config = dict(
    n_head=4,
    head_dim=32,
    vocab_size=4096,
    norm='rmsnorm',
    rope_base=10000.0,
    attn_scale=0.177,
    tie_embeddings=False,
    init_std_up=0.0858,
    optimizer='adamw',
    weight_decay=0.063,
    decay_fraction=0.468,
    train_tokens=160400000,
)
Each number is 50 + 15 x the weight over its row's rms, rounded and kept within 0 to 99. Layers, rows and columns count from 0. The size before them is the row's rms in percent of the matrix's.

# layer 12 MLP down, 128x320, rms 0.136, rows 88-127, columns 240-319
092:44 51 29 64 58 40 40 79 67 52 55 34 99 87 59 56 53 32 79 69 43 46 38 49 34 53 34 24 67 38 70 31 50 34 60 41 40 41 58 59 60 50 70 58 72 09 45 73 45 57 36 46 43 20 65 54 27 58 59 87 47 61 70 56 28 35 21 68 50 32 76 40 61 41 55 58 15 56 40 46
095:75 40 44 48 47 65 38 56 29 36 62 47 42 62 61 37 41 51 54 46 39 40 53 45 96 72 59 37 67 63 67 44 34 72 54 56 43 46 69 21 57 52 64 49 31 36 57 44 42 48 44 32 56 39 55 48 48 75 54 47 39 27 37 48 59 21 14 72 81 37 44 64 72 41 40 49 76 53 37 26
096:60 77 37 39 36 60 58 60 47 41 46 74 55 53 40 32 45 28 39 74 83 29 37 72 63 51 30 26 81 55 45 48 66 69 50 83 47 75 31 53 16 78 55 65 55 88 56 62 38 29 49 43 56 25 63 49 60 50 23 26 65 52 40 36 22 45 40 54 55 44 35 47 55 60 68 47 59 52 26 17
094:49 46 45 57 50 83 50 88 54 42 46 32 36 40 41 50 34 45 65 70 33 57 41 36 39 36 56 57 41 78 35 41 70 33 58 46 50 48 63 33 52 25 61 34 49 69 73 19 76 80 33 51 18 62 46 53 50 50 53 44 53 38 50 62 49 49 41 28 59 58 44 55 69 43 49 55 38 62 39 59
095:67 72 26 46 54 69 99 62 79 58 32 41 59 56 57 60 33 41 53 43 52 59 48 46 34 52 59 45 50 19 63 40 31 75 59 89 40 30 36 39 60 53 50 31 50 65 58 73 68 79 52 42 52 54 50 63 31 71 48 54 41 51 65 37 56 24 49 50 37 73 40 60 45 51 31 39 31 35 85 49
092:43 56 61 36 36 26 36 39 48 61 46 50 43 60 58 66 49 59 41 59 79 26 53 52 64 55 29 32 50 41 45 51 35 45 24 48 30 44 41 45 28 38 62 57 40 43 52 66 70 31 82 52 43 29 57 44 42 57 59 07 43 64 46 42 58 52 50 90 63 57 49 52 47 36 38 65 20 47 41 60
100:44 52 49 65 33 59 68 78 61 35 41 62 61 44 49 47 44 36 38 53 41 59 51 31 22 47 59 30 59 29 71 44 59 60 56 59 37 36 59 26 01 50 62 38 46 53 36 45 24 57 39 51 55 33 25 53 31 24 47 47 69 56 56 77 41 56 46 50 34 38 33 42 58 54 46 35 65 66 32 45
092:36 46 27 58 58 54 60 53 52 64 51 33 40 58 83 43 54 42 60 50 35 32 50 58 39 44 33 91 36 51 24 48 55 41 48 44 54 35 36 65 45 33 68 58 61 51 44 31 45 50 22 61 60 24 55 50 61 27 59 69 63 43 43 36 66 62 65 37 51 34 77 49 71 56 43 73 30 54 25 33
088:79 44 65 46 39 40 36 48 60 64 50 41 52 61 38 62 54 46 66 47 51 59 36 72 41 58 41 57 37 41 74 47 38 46 48 64 44 38 45 52 50 48 57 48 54 60 55 75 67 44 49 71 42 55 07 71 46 53 30 71 45 32 68 46 45 53 40 64 51 33 17 55 49 65 45 47 50 53 18 70
099:58 36 40 24 54 31 57 41 59 67 52 49 58 38 49 40 59 45 50 60 57 47 61 69 54 42 20 59 50 53 37 52 63 62 54 71 42 49 63 53 60 53 33 39 45 46 35 40 41 45 31 51 39 36 58 55 59 30 30 47 44 32 71 40 39 46 33 40 51 69 57 31 25 57 42 45 55 32 57 35
093:45 47 75 76 27 31 31 73 28 45 52 49 44 60 25 40 41 53 34 37 56 73 55 32 49 44 37 34 29 42 65 40 47 57 45 56 71 38 45 72 42 47 45 34 25 59 83 65 52 62 70 34 62 55 80 65 49 37 44 78 38 44 33 42 44 56 56 75 11 38 48 43 54 42 45 37 54 69 44 66
093:56 40 63 58 31 39 60 48 50 42 51 55 39 72 45 59 50 74 66 48 32 55 46 43 44 32 73 69 24 19 54 29 59 35 67 50 83 47 55 55 59 32 57 39 27 47 58 56 29 49 75 54 56 53 42 41 62 21 26 68 45 45 58 25 29 49 60 64 31 56 66 63 71 37 67 48 59 51 77 70
095:41 37 30 49 34 18 75 69 39 68 67 62 68 64 52 63 24 81 46 74 38 51 54 44 77 78 21 45 61 46 76 71 35 30 57 71 32 83 61 53 44 43 50 50 65 47 75 59 60 76 73 24 53 47 37 46 78 67 26 61 18 44 69 47 48 57 24 61 48 46 33 43 66 53 58 38 44 63 55 53
086:50 54 41 35 71 71 59 32 38 65 61 47 14 74 29 85 47 65 49 70 70 88 52 43 88 63 40 29 50 24 37 90 42 56 42 33 81 27 42 47 36 45 53 66 49 55 55 51 64 42 50 50 40 21 22 49 52 64 56 45 38 41 15 48 29 34 57 53 61 45 55 55 40 51 60 40 54 53 51 56
089:48 73 72 73 36 66 55 63 58 49 61 34 61 11 34 62 53 16 60 53 64 47 51 74 19 37 30 74 69 56 56 57 36 49 65 63 65 62 62 60 55 35 62 50 57 87 50 26 57 19 57 51 22 56 61 30 55 59 30 58 52 82 57 46 65 53 62 58 44 54 54 38 47 41 53 38 59 61 13 33
174:41 49 59 48 31 58 58 39 63 54 00 55 42 43 46 42 59 64 47 70 42 44 78 83 48 72 52 32 44 52 49 79 52 56 51 52 17 56 48 48 33 65 83 48 58 54 36 48 20 45 37 51 59 69 59 82 53 58 57 45 30 56 49 43 49 40 66 32 63 35 61 46 68 93 65 37 51 67 57 24
097:80 42 37 40 46 71 57 70 39 50 35 56 59 47 62 48 61 61 53 67 50 33 72 58 52 58 89 48 63 58 54 34 64 39 47 14 24 60 51 40 49 48 47 42 33 77 55 90 61 34 29 69 53 40 41 55 34 63 38 47 51 59 43 60 62 54 60 67 53 38 59 83 44 73 65 43 65 47 43 42
095:54 58 49 51 46 58 53 42 38 53 51 65 78 47 26 35 52 25 30 53 69 66 71 37 39 47 41 60 32 25 43 23 44 45 18 53 54 52 38 73 34 43 53 45 52 55 56 40 63 37 39 19 56 52 61 47 40 65 26 46 67 71 58 34 51 51 50 38 66 26 25 40 43 49 74 34 47 63 35 48
092:37 61 54 39 64 56 49 59 35 55 36 32 54 47 41 83 75 66 68 45 46 56 30 42 67 74 28 53 65 78 78 61 55 76 69 47 47 52 51 51 56 39 46 34 71 64 59 42 42 72 88 47 66 56 68 10 55 61 57 42 57 37 40 35 43 43 37 50 44 58 44 64 49 37 79 71 12 58 52 56
097:34 52 62 50 60 75 39 52 49 46 60 50 72 53 66 51 20 74 42 63 57 42 56 42 31 37 23 24 34 36 56 37 50 75 62 47 45 46 55 51 70 24 48 69 44 70 47 70 67 72 39 63 57 38 42 34 68 31 68 76 60 66 32 41 44 64 41 47 63 46 62 43 51 52 64 81 59 18 46 63
102:37 63 50 55 61 58 41 56 51 22 65 36 34 51 63 53 34 34 44 51 37 71 60 55 77 35 32 30 47 35 46 58 53 70 42 59 59 66 58 47 67 41 27 70 48 53 60 42 51 70 42 29 40 48 67 45 44 46 38 71 70 57 55 57 82 62 85 34 47 39 55 70 62 37 51 49 53 45 62 57
094:25 39 36 28 55 54 40 52 55 55 63 40 47 63 51 73 49 71 58 25 49 68 27 30 48 34 68 74 21 40 37 56 53 63 42 48 27 26 59 53 80 48 81 57 71 65 71 58 42 47 78 67 55 85 68 44 42 63 80 42 48 42 61 42 60 37 34 56 46 40 43 42 50 52 60 47 72 51 37 87
098:31 49 61 71 33 46 55 57 52 69 61 53 56 49 16 51 47 42 40 66 73 52 77 64 52 52 62 68 73 53 46 57 65 58 59 39 39 53 47 42 77 51 48 43 52 56 78 67 51 53 70 46 70 42 51 52 47 56 44 64 54 44 69 44 64 70 59 56 37 26 51 59 27 63 60 68 77 30 30 43
090:34 33 46 57 34 61 72 52 55 60 48 52 67 36 65 37 44 51 46 79 40 63 42 62 59 41 50 49 33 58 21 58 70 49 53 42 58 31 64 33 45 29 37 41 33 45 54 40 43 30 60 57 41 60 79 38 52 33 28 30 60 69 38 44 56 60 45 50 58 53 49 76 16 58 39 14 36 37 32 42
107:41 48 49 80 47 56 58 44 59 38 33 73 44 48 53 54 61 26 71 27 67 47 43 48 51 62 51 51 39 68 45 63 47 57 31 38 46 37 51 16 60 52 31 52 65 52 63 44 47 64 54 12 30 46 64 51 40 67 62 31 71 38 38 50 62 65 54 47 78 68 55 65 75 45 33 60 75 47 63 44
100:64 38 27 41 69 59 16 35 40 57 64 56 44 57 46 45 36 51 62 47 69 40 68 40 62 41 71 58 51 41 71 20 38 55 52 23 38 67 71 35 67 22 36 61 25 52 60 54 58 45 48 64 50 67 47 26 50 62 33 57 56 40 62 62 60 41 48 50 71 55 40 61 76 66 53 66 55 61 55 40
095:38 37 34 43 41 77 49 53 39 18 49 39 38 33 55 26 47 33 60 37 54 66 44 60 52 50 53 73 45 65 33 58 48 35 36 52 36 53 38 62 43 54 62 51 64 30 57 57 47 58 63 77 28 55 38 59 49 32 52 49 40 63 68 51 57 53 38 69 42 52 58 57 43 75 40 48 48 60 94 57
089:65 55 23 47 52 53 51 48 53 55 74 71 54 52 63 52 34 45 62 38 38 57 47 38 72 46 59 50 63 36 57 53 43 32 67 49 75 47 46 40 39 21 42 24 46 42 29 61 45 54 56 59 59 53 43 34 46 48 72 68 40 65 19 67 49 51 47 60 41 66 35 56 36 51 65 36 32 38 34 27
107:65 67 53 63 58 58 51 79 58 68 64 41 18 73 43 48 66 52 65 69 65 99 71 69 58 67 33 34 48 87 59 52 34 18 60 62 56 45 45 69 58 49 36 30 40 59 47 54 63 32 62 51 69 52 62 44 53 43 19 36 57 57 47 53 54 74 46 67 60 65 68 49 47 30 68 37 53 81 47 69
097:48 51 65 71 91 67 65 48 63 55 61 64 29 22 52 71 47 54 02 43 41 46 45 66 45 33 55 27 52 89 28 36 66 54 40 62 31 36 37 50 63 70 84 77 47 35 50 51 23 62 74 68 42 68 37 69 50 63 40 57 55 59 30 74 60 30 59 33 51 60 18 34 46 44 51 57 47 71 60 69
093:65 61 47 65 63 38 47 37 59 51 65 43 45 72 61 54 44 18 46 32 77 56 58 57 65 69 31 44 25 61 64 41 69 57 73 35 54 59 56 28 50 47 34 80 79 43 53 31 46 40 29 77 55 65 77 31 42 39 52 17 53 63 36 51 45 73 17 55 57 45 38 51 57 53 70 90 75 52 51 17
097:33 64 52 47 41 38 57 35 56 45 40 39 34 46 42 32 31 36 61 46 57 56 61 50 28 44 45 60 28 40 53 57 43 74 60 56 43 61 56 71 59 55 61 38 48 45 37 54 68 47 63 83 49 31 41 35 53 49 68 35 02 53 62 69 40 45 36 65 43 56 38 35 62 48 60 18 46 49 57 63
099:72 33 68 66 37 53 45 48 65 59 34 24 61 43 62 54 57 44 49 39 53 81 49 59 53 16 90 46 55 63 26 13 29 58 54 44 37 64 60 21 46 67 65 33 20 56 26 47 66 38 38 70 54 38 42 32 13 57 52 70 99 70 73 57 59 44 71 64 33 44 34 59 66 24 41 40 53 61 52 35
094:57 64 29 37 66 30 68 53 60 64 72 54 26 76 49 40 33 45 68 75 26 49 36 44 72 50 50 51 53 38 64 65 65 75 55 44 56 41 35 45 26 71 34 64 25 37 69 74 53 59 37 55 60 79 86 48 59 46 41 75 47 53 45 53 44 39 44 31 77 44 35 36 40 53 48 30 67 29 44 52
087:54 28 65 83 43 40 51 66 43 37 55 39 54 70 31 61 42 63 61 51 42 48 46 58 36 47 39 72 37 62 39 51 51 56 38 43 47 12 30 37 71 70 27 46 47 54 60 67 44 45 52 54 47 47 61 49 52 50 44 09 53 51 49 18 45 38 66 50 44 57 31 37 54 54 34 43 44 58 57 41
097:54 28 46 66 66 43 44 26 71 39 56 59 56 63 40 75 62 46 44 74 47 53 66 59 60 43 51 30 43 59 37 40 65 48 43 63 50 56 37 69 32 56 51 54 31 24 59 59 68 54 54 43 46 47 67 43 31 61 31 43 76 74 19 56 79 68 41 35 48 44 15 49 51 82 79 38 71 62 49 36
095:24 66 29 45 59 52 62 27 47 22 52 47 64 43 67 43 51 45 66 69 66 28 50 48 98 36 45 78 66 28 64 63 51 37 54 38 62 88 46 39 42 37 50 52 59 56 62 46 32 33 48 77 21 51 16 64 42 51 43 48 53 24 50 46 65 47 68 63 57 55 39 55 22 59 83 33 44 34 30 42
092:80 35 62 51 47 09 46 40 66 56 46 33 46 48 23 61 80 30 45 26 08 54 61 43 46 41 75 55 62 32 40 70 35 50 45 47 25 47 37 45 24 70 54 46 35 65 46 68 61 62 65 51 38 52 54 39 52 54 21 36 47 43 56 46 61 67 56 71 33 48 50 52 54 55 20 64 45 46 36 19
100:45 20 57 33 43 40 43 28 48 64 58 58 54 41 49 74 38 42 45 53 60 56 66 48 46 61 74 45 48 31 54 53 62 53 51 38 53 20 56 78 67 50 64 52 72 69 49 64 42 28 75 48 62 55 47 76 62 32 49 30 42 37 57 30 43 42 50 31 81 40 61 45 20 53 37 73 66 31 43 66
098:47 56 46 70 51 77 17 35 59 48 20 46 77 38 49 18 19 43 61 36 43 58 32 35 22 54 76 63 44 50 83 74 39 59 55 43 70 58 30 35 43 44 50 54 48 40 58 64 36 64 52 40 53 62 36 60 48 28 51 55 57 41 86 64 50 13 50 55 46 53 50 58 42 55 48 26 37 42 47 30